Weights of a small GPT-style language model, trained from scratch on English Wikipedia.
Size: 14 layers, width 160, 5 heads of 32, MLP 960 tanh GELU, 5.96M parameters.
Architecture: learned positions, biases on query, key and value, tied embeddings.
Each number is 128 + 24 x the weight over its row's rms, rounded and kept within 0 to 255. Layers, rows and columns count from 0. Numbers have three digits each. The size before them is the row's rms in percent of the matrix's.

# up: layer 7 MLP up, 960x160, rms 0.202, rows 546-627, columns 0-79
# down: layer 7 MLP down (transposed), 960x160, rms 0.182, rows 546-626, columns 0-79
up546 106:158120163117161167128097117124127165117133122118098137125144118105142114136117175122154147130144121111104157117127160165170157108136184145156119123136126136114149117134110143154107112139103154101104179099101114112135153125137090102154139135
down546 107:138142135154139171141151121126090123173117120137125103181143106111138102095155123093115080129143110113127154121140111069134126152132108101114144139124156091098139148088143120138133092116130112087175131113179153094157162133091117136118133123
up547 119:116130142098161100140109090106136128144095158128115157153159085111121095124080156121116130105146150147119090127150148177106081105156164127122167120080150173110136132127145167115155132136081122137164120139147135096131158100137178119145101143
down547 111:133122126148150151126159106120145093098111149148101129111134104113162119119132131159107103142111147104141122119127147128130087108151157178140110148139156159157150141122139155106099151115070109114159150117168123117153107125057169114133108141
up548 104:125112131140109151177147100150124128135153144081111105128131170105154135138127107122153121164154152105154107127119136141182128124099108158091121123092109089127084137109148167095123138150113124105138115127098122108164112130105099148142152086
down548 105:115173111150103166127147167115146117070114155107191135138113152146140121132145124112143129140132115158156117093120117127127114107092110094112122122143087119128113149171121155153183145152112132151095156143111111058159167166145155099136140133
up549 106:137109148125124145082117177147131108101101138117126092123123150127138113186127152086087163106112131124132137167121104177131154166079137133121094137130126129143182202133111097122118149158111120116140158141088125121145096142123135119083130119
down549 106:155116116131063133105106117109115128089142107155114130136141111109153152125119143141161148172125137111103166127126164153120165059124115135134128115122121140124132107108098122127148146112095153101091149112094167079134180202128122097105135117
up550 105:126111136084093135170165125130131093163153119132126124068167121157127106138151132119102120183133125121176194127145122121097134143135191124125127114095131164146103151125143127113190120138150091173143067171117144125142115127133128145140123156
down550 104:165164131151132130156159126091091105161163162131184136163120157161117122110154129143111145143125125142136109131169121134116108125132157098132082124132117144112141119089119111127112168122108109125099119121126111160131139131095143156137127131
up551 108:116130139168099107088126135109128151130138144141109142137097122135140153112095124096114119111104093155135167146118141116124124145128146163120113177136124112138113124136184105129175103114132125131113075131120150132140107134148108133166064108
down551 126:150132165176101164113132146145139163148135160164143139084118132150094131151121094156145111121109114157156123149117159125140105129117105093119076142136114180101134143142105132117136179111130107133134120151122143143189134121106129138101110102
up552 102:153098151138116100164150155126114152160152089131090135107151146098140165144115086089130138112125136157151146124122140142116142141134133112145154133136103160197097142111130140147096142119162094110149090119125162144122066097086110123117066164
down552 108:176132123130187143132081131149137107093149152118121144140118101150123132105068122148170141155117158099145148092102117122129083127126125113107101103110156112106103120142135137148125116117110099131152093113084132179134135116158129103126093109
up553 107:113120151131135087169140157123128075138148148135182092142137151127142117140115123136125137073155159164096163161146140122157112114115157130071173117099158077166135172126130099133155124122107096097135097137104097144127111171101139145170123122
down553 111:112151124117053189124140095134160130132144136119124080143119130093101141108152164159116117152162113114128136137111105110117126121114137131108122096123123101144111125111133140122149174146132168187080157115094072076172127124164096130165141151
up554 102:115150141168132145161170134107107149141129052137106123143127141165094100103148108133152118101098119137117128171136133146107083097153176147128123113158110134108110138146109129134122115097079080133167128150131163119133103152095115141115167160
down554 092:135130163120119099135144115134159175149131127108143135101159175070132150117167145169148068120185156130129076080138131114155141117133120141118113117137130172105104122155103118143105133120126124106146139119116147150168109121134194109143116113
up555 101:115119101137117120105143176143136214141120147153112107147128144161126125117107211144105108071165162119110091135120106133093091138119122153136089128144149088131143123115125119091097174094106133157107145163110116128097117104173114116131167155
down555 095:114134133093130130156151103128113080128151125168099112172140129110118142114132150138139143159081111170159130101158098102101125121129100154108143094134131142157105109157114117095127085119130095084167150125131131143159124120056145134095096097
up556 096:084134161110118145114124124112162089142136197135137154135090123144134149102074048113124158158151075187161145132090123154133135136132106158157145135154103130121124095114144161105135120111120131121140102150087141170140149115130109121158127132
down556 103:129135106132139151097173123129105172151110092134104135088162117115123092127119133122144107136110178131151112134125097110082111092108113091100102105131111142157151104184097159124135102098179141119136117181119108144179145134139146178111137120
up557 096:141117092123135155134142149135120133060156154136105121108109124132148129128163134139064142109133140150194100152083088131099123154119106120158143159134098095084093128145093117075104123142097075130140108100141149126151100153112122142130121169
down557 095:153088119129118128098121157115118170106108098136108121094163118120102140107126127152143125068111131132111142140176175126140116130161144128139091160121143143146140138130140147149118150135120138130151170172131153138121175140122141149097121107
up558 101:166118123131159119132126103111106109108096128091134155128136137104114145148095049102135110128120108127132159160096179118093160130117130153090092098115107127147131119094127121120158143129076114147087113133145196160115140122166119154143112129
down558 103:170100144153140127172128108150105145114131085159094156112151123143113122167170137167123099116158086103121144089134133141099169132112119097123132125134111074126132111139130144054130142133156105128153090086143111175130111150150147125147141118
up559 102:161077141124111083168100154109120125096152142117130144127121109093131143114163146078151134126149139104134082153138101138174117125154165147109131133125120096170107104117159110141130114133119113118155081102109139149118135115133158120151146134
down559 109:128141117116117060145123139122126108123148125105101146124097100126121114159107078128137111127136104120135135145108109067137089073122126108137088135130140146085109113110108137136144122165102117125180154092104117158131135156123155158105149145
up560 094:109163104093145126103138124157132132124101167133151081129115101142120139125149075120122164102122150161140154113123112139097124116120130178105125094124192099099169100122095097108134144162108155169112117144106129146120158128124164144104131161
down560 100:102092173123113121130143156117145142144102091158143142088123132094073118123151139132122168124089097081122135110114158154103159143097130122191104131148100141132154155184111115129100114114152131114100115108124119109124106143120168188094138093
up561 099:171134152156143085098126160108152167073143154110094079131143098181102157102122132132152115150140076108113128133096128124150142139100140117132177129106157125161119169174111118124143129113120108136149154126151125129114110108101118094115102138
down561 097:145125151118148094157120141097157086135172097163168124084120176138151130109165076109117133120117116156138130112133167139116134126129144156175100102178128147143102132129169131137161089093124122092141112153134106123159134122101135148133102138
up562 105:147138156133118138120108141092097151179123126124119092141135135179143174153125130150125140148097154164101155134139155129088118123133108091096119116112146080132094146134115142111133176133126105103164097148127129121096121103126095099124087106
down562 103:090143105102137134126095178107119139139107155144149140136109169130161138118146111129125122109126147144152107119096107156143117133099116139188131119138124149116119071143116167149110127089153101120138135133153126089144150103135134130104149136
up563 094:122155128168129102098171137092138134183128144171135113106133114104175142142128126137083130131094132099135152125154135124093144087124113107103128101110132106149125122104146142105097140121180165129138141097153124087108142092109122131118123105
down563 086:130117148117131144100130144137125112132136138152123133131166156106088121133097127153122090106074135122109115100166186159100158118123161136141111146154123082093148096131157129139122139135137150171134140132111093139109146143113169150109151124
up564 099:126114125160109165142146116169119122093125101120100106111138114099087103149099136116154113107084109153114126123113118142122137104114149096084096170141128097151142140126176130116134099150141116118140114163149091110145101123188141101150110153
down564 099:154115118098127154179132130134133144190107138152138145148152123116147154121098138144084075095102149107136107125152150102125129117103106145092109133070110128095128101121136174174133097185132104117136118128117175095113162096135218137091152145
up565 097:103213162137149097103122150122112105129141097130104149134165117096130185149150111065102104149136108124129106122128154156116129094132120107167149175109136111141101137106125145140118109165120130122118143101084125136159131104149106148148117128
down565 098:142132146137099133114102115095072094139158140119125108146167128118152111105141161160110110147127134140156149100126100097105156133100079167154109113159167123133117105124182117144143093140149124085110126131118134117118093149135126131125163152
up566 106:162113118129104160150133152124136173115095135145144119101112130124112138105142137137074149136146140130145127112128155113094147155107138088160132106122152142078089181116121157148114132104142150126127125100085126081176104099142129131112129128
down566 101:171175151141145157149145144136162121165102132102107133142100151122159101164182166134148110106173094109139118175109172169133147107068146175134109124156162120131108132153153147153117081182131096116158090124136073092135143115101134117116147128
up567 101:138175128135130145117122131104124171143166139147106123157159116118155096151140101095134138109119133127182167120143099140084124132155118139095155128134166192109120151145081105088096111127150130107120117122126149137085103092152109163128142129
down567 113:127156126099165109166150088137127076197144147126097111146117144116069083104089141148139106146132161108124132122148125133140141108141106153156151149147102134135134164110203109140115129145111114141156159149181128132133110106130148123171120149
up568 114:140142114146116174092153147137133092141105078134135119084133084100132137145124120108133092107131098157122142061107156147128106165108144115124121119140132162118156167160136114129150112095151183125117176124119128109171172139160140126140094141
down568 108:167134152108115142139150110111105117108129136088142118122117126160135104116130148110102156110145157177138078169105134194135109129137148102122115099162124122171151109135120141138156140152108094095131147104119130168136149098099103144151112185
up569 101:194133161147111150140147122106102156163088135152092131149115101131137105177102123107130087162094133134108131150114143169122121154094162130115091103146148146159130147127091138134059137142112171093131138112088133094103068137106141118119094122
down569 093:126103139108145126099101137174164121148137113124163127122138123133160124085121149128134102100147141132159114145152132128095122149156087141086158149109141093123091120108119093144126140099117181120137111119163117159168139155104140135148089172
up570 094:157124130139151142143122111159150085139103113149105135105148097059161150169108100108104100120125152107139137146126162150121113093122139105116132155115113142147119066113127148146149118138096120108086060088138086177170113136139145093121121141
down570 084:140127085103126112135133175078108155100147116126168112164127145132102134156105083150143120116091124097118127089116135136146138075113125139133156121178110159096170129153119095141131130111088092120102129104130150120112142137110140171099151125
up571 112:171144169134139174105106148145123100111144125153138143087130108152158148157118082131143138126106140139122147110128152144128154135119137186153130127156090130152091142094148147155135158110150108145106117165103148112141121156122145130105128100
down571 118:149118181135113144118148169150126142150116153113105142114113144141165146107140122140115146085158138118173152147150110160126110159138122156145137120188129126130112075136123127134156095085123111101127127113154173160164142130098097140150116145
up572 100:139117156108089102105139080112153154177116092110095150133106135179094107135092148149132130121122112154183131106129134092143120125111117098141114152114112130129143145126094147175093106117095138123156168170142121147137146063131151093109145129
down572 098:144152112160157107115123133102114153128098150068107103144107123117140146136167127145166106148110116140105135151138112116123187122117160117135122119132084122109131161206120125149152115076140098105123125191123104134097168101127146119113158116
up573 103:113094104121124160124111133101152080112128154107153137120133110078114130125129173119128169130079094138104113133142147151140170143151135110135139144130163116116129156092102071117153103120165087074125155117098121125077119120161101145138127127
down573 096:142109118125125188121147132142137100153167113123145082143163139103132098120138091122110090117112111127144126100154130130162104157159130129128135102191143143159146157123145145149136186084118104158144145151095127133166083142126092112151161167
up574 095:107148151147127133134131157091129114173103155106146098139134109105103150086091103092103155125136149164133139116084137111139144071132180128130139126129151148149159097119121105095119173114114070125132176090121102114113156100097107108165144129
down574 094:120103114109158156140146131110121120138129155128112165134104113149128125107092122127159112105129145085118133129114151139102113099106090126102132154150146110155148142129154111108126122107173106108129127122141124087145148080092165134126115133
up575 084:170117138101131120155145109115073143139140153115163154140116132111113099147143155118090113137106073115127129145128091138109171117167117106116186161129130110111128118165164136145126133139143105096161119132116133109134087129142128156159106148
down575 090:131161112142138137147145135136118138146152111146134119080132129132136170084099137107164161130129138112140175124143102140152088141105097138162105125148171121096141090091067119130136117147087150171087179118130128071147093151145145132152147120
up576 091:107170098082091114146099149125081123132146122062108146112101118167174175116103125121116099095130123133125134159143147115133170116156135130166096114141099129125117153133134162110117142108130134126104140132153125097175126106175120142105104119
down576 089:121120158152139178083135113158157137063114139153113170141152098125154139078143160128145148149139144094133121133169109128139155153138102136117130119101106159109118139081080124134136072122155078132088131141083103098133126141156112117132132113
up577 099:134161165149134138126135071113101081119136167130132098094136104115129114163139152158082141133128184144118114154097158118173159158150135114168153147132134129148119105137124140117136129136150151111075132117120151116121142155106123067121096133
down577 106:152143118178107136106137128152146147156155123115148116157152148112120128126098121082122136107137161126145089081149166088080138105101132138095103115149103148137145135130125158150181172131148130137125176141110067118138089138144138136105100123
up578 099:100136143166140136093131137126100098107145157077134099143142162157107150083111140121130118067141116139122134163103129137115108139112110122092089140135126134124127115127153121106178061144148116141112138110116183133136091131116153119112117141
down578 098:165160120085102139103151140171119163161157112138146119086127140120121112161142096143102120175164148102102163164146137118150118097148139114129141117111112150109108145126144103130088104108127117151124124119116094155150114143096143114114146131
up579 094:162128148113111140086164127115152147080080143173130193135154152158148144179162153114102125135101149133127140129155137154133127124108141162083149148157102118123124116106142121154127159137074166140115151141155107139125083178138120129128130141
down579 102:129120138128125112137106086162120099158120052107143156151117170157167100117100143147157095115146147162100143124191128126130110124155137112191134167130121128140096100125110140134094108131120159117143152091162128134115131157144126157145180166
up580 109:081137140110137160133113096134110121110124106094118129120183116147156142176113160093122149113111166134147148172101134131118091104102129126098091127150121122147132151118126122095137139124138166149150108144078120138170142126150126139134124107
down580 104:115097174132109199138140120162099153096166130153112149120106158139087106178143134125109152170134112084137156114129119133136159135120129132105145116143117150144119148176170136181146117156132159124114136134121134136118175128122144115115145129
up581 112:148159106107154116168098124125139090151129108101137151148155141113127154167084135128112158170135149159092147135119097158137126085159105106118160134150100135078125142118133097127122189138130123100166150135158150131093076076149092122109128184
down581 122:156118151128122129160131111131094172148116124094097100129109164139137118150161144112123112102122143176126100103114075167099095082096120172143105113129117156107136128137106150104129105128146146118122121155154137138160128137074122113094074144
up582 097:116141135113160171127133110110155122105100141186141117112114162113128146104122154147130170063140137133088111127107157164122144140103141121123146168107127132170068102144152091152143149108106096160072140092160125110097132129119131100116110111
down582 099:099111141121150132113157125120110127150124138123170141182166186148162117163124123111088143126146107107109181099108076148118078089128117126145127135126092094155069118131166113140105117094104134124112155143138133153098130102119104130137134120
up583 099:103140134155119090120152156089111101104124118109144097162092130107152147115147113120117120152139088125123113174096157144110111142160104175144109122124106132097109139141147162101123104131128125155114188116116165126182145141163115135108131134
down583 107:097104130172087159067107166138147145118157164147134144079130107189117120116107153108145144119125138145140065155158174112129109144138153111108131121107154107113160154100129141119131097123156125089099100149132122134168136134137128146112093140
up584 087:123107147154123141129148135137122151125079150143107132132099127123117086125092090120124142096110146125141118127104156200114037158149098143151126124114120143118103181125150116129149139126081094176083104149127089130149123123143083141148135126
down584 094:123131148154177171144110125147107102128114139134139180061098101112122161163143152165119095119150140114156136099185135101123145127107145099152143144079176115157113135127079117120119145132150144110142167139108090130095127166170133113154115143
up585 106:067139103154132133086115141119097130073116113167087119160128115168123129142090108094151095107120159148147103088120109133123133130102102134118103152080125128110068116137110133143126122135084122112114103123156105139167143127105128116088110172
down585 104:136105061120136114149139173157157081156126135131137151133160149112165154105146119127111132154167149136085124138139113133129112168177131145155177115154140107116098125123135095126159105108143147132163112167135164154095086141114131133126093114
up586 097:133124130112122104141123127122126170084130091131137137136142130150109082108110158135161119151138159121104148136104120137140115119143124123098143110147162162131118136153137133128127141111104167123122139071093129199150114099155145125175121147
down586 093:143130138136112129155100138105120122164131131128110161152153145131140115152154118143110133116117139084069168122127081115110188124162088075089113116115097091144135107142137148145133067124128171156171133117141165158105135146130136153165115125
up587 105:119098111095111108124109121147174156123122147163167106123168071119128105123103137100164126117111108191122139109144125164126067127161154171109100129152158106124120141110140118114108131114160119099099147112146104126124167094119171120138095169
down587 097:148111120139152107121137114121152134124137128128174139091129130138081150121136111153100132130071124092113144171165148147151112091157148147150122116099164108154133140083114147107132119116140133193114164110135139178103145158161130143134131154
up588 106:129072110132104125093101120133113120112112091164104143135113116118150116119123139122076123109116156065079146172106098123087106106106135165122150117100150118156074135121125134158105120152111118176134148160102119084152107104138145135118118123
down588 103:130190112135092075135119156138142149104079117092160069138139174146137103118148131101141155102140101131132140185168134143125087121129094133151164058142149140129104144150124115144129112095142135126109118152138135133099075142156116082158144138
up589 087:153104124148086131155114110158113210134105151088113092121115153113158135142144130103092108107143126120112155108156069168135131125126095169143163122123139099152135105142151148122112098170105121119126174162104140066123071109114146146114116102
down589 091:111098104136141150076106134134179077135132098171108122142142103132122107125125152113148163142124114157172121123116188133079161133116162096127102120113124074145142133128141138142152140111089071134119099138138138119124164089163109108144067164
up590 100:150131109126104126133109128114143147104104141132114114121127093131088105156133152108159109149147140154114145145161120140151079076154129083081180102162109090112133123163118146082137104116104138110137166130128100121135150127136128143128128149
down590 099:090101135102128115147079163125168104088122157137169146121117137184085130118146158092122126186135135119106140114105111143158129112118120141136111185182139148126114137097140132132137132144133140153123093140109114127099128121162124135144144115
up591 106:166151115170097126118140112112082157131154100113110101157126087112127153099137145176137096093130153130119127133111108134114121115097138088173115099117118132115124146134147155135124129141120110082120157138115126098120098092157152150185094122
down591 103:136058122125154137152196110102127136160094186142150136151126092118147118132133142129107122133092140082101125151120090122191161130126137106145141128121092189144154109120130112111102141083138115077141120143107111095149128125145143135101155131
up592 101:111146192158117122159144133165158090157124139081133109156139154110120119161092135075105135099145153143111149104097099138116112114139202155099143106150113130147148083106122117137147142151091094145174139094151097085142127142159091119114128140
down592 103:097159124116119130108098107136123106128097081140109139128097104135101111139147130068139084128160162111121154155105132088140139114153133162159157116138142163132135184130172177132109085123147144130133100118108137083140140139176126139145109101
up593 101:150132158128132135100136139128132099115138121137177145163085132084146101127112110089108121154129087094085132131087124174129141157148125119135146122147195145142124134141134167131116126160136118129142144142095125138168128120166171136150135114
down593 112:128140131083139135105141115154131146131117125092131137158136120116098089140167121094141104106135094090134123152124121107088127124129139149134107110178129180094132099129117130117151096157137163131143116136139121106148120087098115112136103106
up594 107:147084162155138169096097104111140137097107133170145115112135091119128096061094103125155111153174123144170152126100160143085186104147147148112140137140124124113093179165126108126163116138137150124148143137110141088153157142148146142129156168
down594 123:102134088103134140123100147121120110120124145131144178094141119144105139129092133098126130094125109116115124172103129136127106131174149089135116083146158157134109172102140161134140077113125125092123135135156124145090147123106101160129097142
up595 095:128150164171129151111139077149107120112119108127151109141142138121159161142161166122129142151078138118149158156148106093097124126138120148108150134137136206115150129127136118110144132133127101148145115142127091137105086089134128117139122153
down595 099:199112145133149128113127072120159127149179114149101117165171113108199143150162113108139131161126138174125106110157154120105146150128138118129114102137148122121128082155149114084130112122127131131155104124100132107118118099123123135151092112
up596 102:123127123111134079101107171131147128110094153159146150140157158123146116141107150131155157113147159150156113109168147150136142100074109125139126113128133117137135135116131146083156116139114115152136128119126105091090139099104116137117072137
down596 091:178132103135106043169118111090144139109179138083080114110120155134174150140116099104085140128116138118119091116129133132058169160148144160126097136138158129102117116159132111142123131101123141129100109147137147112116112068128138104118163127
up597 102:133155138124094157162130122138136170117102139147121111122115117133104141131158199164133118086136104155133111146126139135115122122140109095106134150123126129123163159151141118100100122104132091140104087138175111107133162102118140123159170146
down597 098:125151154116095108127101129132122128137111094126139147093097103128107125160127079116103097178096129102108119137116110146121103139095137171134155103127156111112122136119148092128115100137140124110124169102123195110123138125153127130080150095
up598 105:141143085114095116126117146116107117121143153165149133131116131158142119131123170118112059147135093100079152124078167139123136088105109115163154157103112135135075142102136104117134140147135134159126089137167104105120131111123133137138139129
down598 092:139148122145143086171077150171127103164154182163179120149134135194142103118106144121129147130115135133107123139115136171092122136104124159144143122123128133131154090138126151136134118122106137123109084133108176108096132125114099104143167165
up599 103:161116128111107110092128211116095129150153164094183101113107110138112123138139117113136175148130109120143114138119111178136152176125136165144119160104119120153151153099113139138159143106129135133146137121132132107131185116106153152106121126
down599 094:133114130139166087128114114146126083169088134158151134150122161105120163112115146085128118156130131108147158163166108146147103160145124114116176100130135106148125145161129131080106137124145129087091082171148124156118150113144140130142114090
up600 085:159131151076105141152137137113147116093153140095128085171130141122129083146151135157094122127122152122102074106110141096109147128136180144142125108138127167135128123128137152152101116181151121130112130123095158126164120097153122169151092083
down600 083:131175103115153152125110110158138094123119141123151174107125127107111172121115143123168124139078115122132117131131149104119110161123119135144166101174109166118150138114118117174157103095121143118156124140148136138147102106101110128145112129
up601 097:127142098135129156107134128080087141134111142156141135143120139140156081157146080133122107146123162156138148119102130152174119120165135128146138144131149149139107158136129120105136136146169104126187096162121125145075112105107084126111102136
down601 098:161133165128116108121141145142132147123082134159145140161110156134120163089163150072154146105132094151091163102130117140127152163099111148102117144111124132207110084125125155146155179161156137130090152157143072141116108125145123093103125130
up602 102:140170127091109148135097114098110126104117107125133074105119124170119172115158132122102101124141135131126172139109163116160164178172153123114105170100155117155152122145134115120136096119159119151133137136133138095129084127125155116095116156
down602 102:077095099164146135145124116085128119112127131156092142129144153142102088133161175117113132171112119121140162138078129094124112105162103126133113114153166108103088164092088142166146096110129121131152115152154151134148134068127140130143131098
up603 099:125110153135132112111161137152173119108112136156131112130123105157169143152133157099128167165124102139126142131118108150078140125124114100176186122160126162113112158148128126141147113094137118152093168138117155095107095133155152131117164083
down603 105:116122152107198106136140135180086149110099133107174141112101119105128100144059160120122131162177100074132170130095137118146153115141105110089117126126178115106111153184120107128132188078147161140139147137141115148154102127158148163110170156
up604 100:127126167115158104096119105128155128123160178159091112131143086170133131141135155094110123157143117110172141099133159127123137087151156137136111156137131135123116123122124154147128135155118143150135159149151099082191117109148137119096113084
down604 099:097101089151107094146127118122151138129095118114116143135134183098141110105068136112111112128122158147091131149132119134143158103110102097169118121151120128162134168158135095089134141121150122165121130167102120111101129172130144125145152107
up605 111:129073135120138112138151136144119123108109124184108142121171112088144139159097181127090162154163127089067146090130119145128136130123121101101129149134098104134151125131134158125120164136137120107128159127114100100128151137157111067096145127
down605 110:128153157110109163124120107119067120078127093129135109141106150131130133120162140130149124089124144081131131125136105108123122094086129132128118119156125133167092142087146080122091092102133131166106158104135109116143151127129174136142171187
up606 110:122119142121169144141097163152101129081110116154125118123108126128136170130077079117166122125134153099104144126129203158136157158115134157115139084129130127165108150131151097104130126138151136115102123175160132108142106108113118162067166156
down606 126:178104203114115152119087176112124121115118172139120140129139141162153170115172161109132115089137177130157115169101125174089174145107135135108139144113151158180130106168138126113098119132143140097152144137133135109135127137089151136083136162
up607 101:135125151132120129097114128108193130151108128121106130162107111109127106108115144100111123095127117116148070128143144139113148167129150103109158147170122099090114089150127161080166105102143141134144158136152141164120143120159157106134132142
down607 088:146122058123124111152133176116112099120118103112146081107126150158160131132074132138128100138120144111109111125129120119136109096132124126182136110118165101140139149129137119111124144129131165106109122165118121124145144137135132113122164147
up608 107:103189124113092124169120124110100152128075139109134135112095118144117153109094128112117123134111117101119132144148170081147107129095148108126091139099125103152119165096116144102136127128199076144126112101071169110167120111126107156106096084
down608 116:110107154184185170143110108106133104124090162171132163104106107173132145161121126125150136166158057124140127135120125110106090093109095137133096138130159113153126149102112121157130092161135160150114082123132155155108119161144119167121140113
up609 107:154150095133156147164114112100094145117092156134155134135120123108140094144099111110110154106151122140116157090132082142106128137147095110103129114126141108121138157108149152135119079123152127105107122182161179081126111131167114191157105144
down609 102:151085130139134147143158091151135121141124153195116134107130091126116126121140184114120131136111169128128130112091096118148147177144130136139137110143136140146143119138097118124132140134139117106146136145118089166138139155156142121091091119
up610 095:103133157125104122136114137154075170092118111104133111118144102109120131154138106124174134148143141097101099104113132147147116159136148113145099152124158130138138120139154144117175119151146142163144152136101158151128109120123124156151128101
down610 095:089124093112165187158111157142134137114159145120145168146155125120165114148114114132132132136104108105102119157122162111060084154108146137134100142121120158108151120132134161119110133125108163102130083151149135121122158157130119135124192116
up611 110:121143165090091165132113149124122136123160139124136162102102134122148163148161164162124125128139128125130143164140159139114140123124139114105156134123147155089127139079110175089149144142136138105127133103155127084119101112176074087119103138
down611 125:152149114137138126116135122143125120157063119101156141105095115145135074177158101139106115154167076148119101118069151107122084110128132114136162078135166158095123141107130090091137123138132155140136109174167111138144102104132131121102133129
up612 112:148126115149160105106116129111111129153142124106135145126123125129156137171102111148104181145124173126119111186113134104105139112138124117155155154106129155126138125099130202099114102124117095159175131065152118099192092133149156118132108128
down612 116:179097102105162144116135120112154171128158135126122075156120146136158164114112134184092161121116154114114154165114130115135147124178163145150156153150157151139131146139152137138127146151174124113149132117156137123133149152106114100111140126
up613 092:124141142109151112148149126115117156103114101118153152136067139111110109154116101134136143102138104135156122132174122175092131127174117108081161184121109125158168124078107165089183105126120105080167122142116105132142113144124153082136136139
down613 093:115131107096118127124097118171109139105108167130171114100138117133152133085139123126083142145097143161098114134111099076154108117116146148102128070145151110093134166124112094154112141107123145149139096116132151132127102098192122106133122142
up614 101:119122141152100153098096148111125159159089106136103140156162128142108122139139115168118092119148098122117152116133151124163095132100150130106146156114176089151120065098078132119123143116092147176137097147077119112108148121161105130126133126
down614 101:135124105134169175115171153113102106108201105129113131117137104133162116060127137134174165124135100140126146121107114134095137135117128101156128139141147150166104110173142111129121150135132120119140114091117143121147129134099150115127138099
up615 105:091110111116127140103094161097137146149116072127121139133138071123163143127087101102156186112148162121117109136125136090147087105092120109121144107127115098119078124097150117125131107148119093157076122146129068110116152110098154105136135126
down615 094:111124084133070132096094123103114111134118128098166122171146154151054119099087069157149121098146102125131136115145128121147100142161127115182126148122103086121135101134141137147131108162096144128115122100120097104121119111150117138124153147
up616 101:148168117113093127145121136128131154167140129137154160130148175117124131153100138109155129125129149130114144118123119162122134116111144113105167108136192144102144126070167115097086144134137167073138139107130127127135084124103070098098116113
down616 106:184120132150126143126156115115119134110110139085141166142121143148158121155154174194106137175126107106130087170140139120122147115126135122096120206107124149081115137150098110118147154121140114150120135150131065130097158151088142112147101145
up617 092:129138107137095098183128131117117090126081114157146128137126128111132127113124115089116154149097141146111142106080171166129127134131150136129160163160152136148103148112182159175093111134170131133126130134119150141153127139092133148120113142
down617 094:163121083142093148148144140091140122200124109122129141101162156130102141138146127144112137107152126099156109134115113096170124121143156098140097164136151109168129130196082115105127085130155119141165134141116168136159119123137116157140120126
up618 103:126183169152110132140146112112149110157098120107121132105112132121149168125145162145142144135113089109140113116144090103118113129132168157091119118127160112166096163126145081175141146116106130130124131162100167104133117073147140095122096163
down618 104:166081153112116112154136099076125137152141108172132106079138098116172128123129119112099111129100151136140110104156121148139123123150106121129123171100110146111123108089128114118148102070159069109159124140132145103146082089125127108134133086
up619 099:134123139135151109102073107130098132106121120131134110119111085179148120148109172126177151130147117150121152112136100136133117131091151119145101168159159127086154152139126094142176136106179099117132129084121121124102146147099126143114110101
down619 101:114150115156098094080170213135143153161157144101122096100134163125151122133115100094089133117143119125147111103188118143134099139094133145144099147141154135136133120136119085132152107090140111143135163140105126142094138170112143119158168133
up620 095:120099103181133089092104129117117161113123112159124114098127102150151144165099129085105127106119166136116112141111133109113104095138155118175152115134140103154105108123138138126140078120151137123138120170145102136143081152137102131138162123
down620 085:108142160106135132132172119145180139124127080105150086147116154104121115119157143160148106119123148101101102170124143123142127138133153152114102130167130165099105137167114136161120154079117120081106117117145115147154123156144117168120132128
up621 083:070107125093122122169117171175139120117116087115098172156110111118160131152103145113124135125143110128118180118145169184122128132110122103148139132098109137119106095177142139090147127144117143134133131126128096135163138060124076175137109154
down621 079:178164136125110132164121111100090161109161162142130154138165170139102130148110095121137140119128169097161118098094148115112148100123113155094127132159154156127145152128096103130190135113117163122140120112159123112148115146115169137141146083
up622 098:101152136140094123157147157106171102108140142105145142116122153163123138149136144105130114093103107132171091169149164134169137112147121128135129087100112148156172155067090124152127141140123148124137127168120136177121158143141115128107159136
down622 095:171161144114116109124114138113135101141176105192126112157123123118145183132135140123106104124143123147149209085143122117106131119117103166124124114134137084135135150163104122133144127114134143164118127108180140140119149130140148154161151129
up623 101:106133121191128050152175119118136153122101149134135139156184121096125139169137105128123187147123131107142116093128139147134113107118145146142089134102094109107114144158129118151100125125195140120101126172128102116115113118159147091136093142
down623 100:166132108118097072116111127094148125095146133092143175138135155079144149099103116101110134090102091131116121098141181124119159116133153094166099114102136128088107162149092139104128156093120122120130115082109134134083122078146131120094177101
up624 105:155153151161144132121141118096083149093123112169128146102127083146078183086121103162061121099094151107138151132114140117090134144152126139088126126123116122101107159086116135134117124180114124138145134115116151119110124143119120115100125124
down624 108:172118068151132158091135158150104094160126152097069121119141154159144107134105176099124081151134109088112129077131111131094120115130127100152129147154117119135160082123132104133122108079141151133181109106164126134137105126139097121160128144
up625 109:127131147155097148190124137122136103131100086093121140169164125166117100108079112115138138131129131118144150150142133148128169145100150100120127086117152108106091128084145149104094125122119146155194144114128160135150081140146076146137118119
down625 116:125148113152171176155149095132134111151126057122163103081117123098154140131129084151081162123117091142113119137116109119127158164128159105108089120193133119104149137161077125112114132128153111148144139108136096110136134113122118102090104106
up626 104:115137109147129129148136142119140137161125167159128166151139098126120104162098171138128147119125067126113098084123142079100152092153142161120111121136174134097111101146123122111140148153161146146118103147156132126088113138139083129153124145
down626 102:131142159090169103134132122105082108103082136120106134123138157123133116103065093130103114094088123119139131177171101117163112161082136116151131132146093163130149105150116104118132140098115120121125107118127118116159124154139138121107162169
up627 092:107092110149112139088159133152108134151096141156113153099113082138145119128133120116135122130147093132157115148130079101119130099158107147103131170082115083122136149140168146157154117110140104175071091145111161113147105122093156079111162144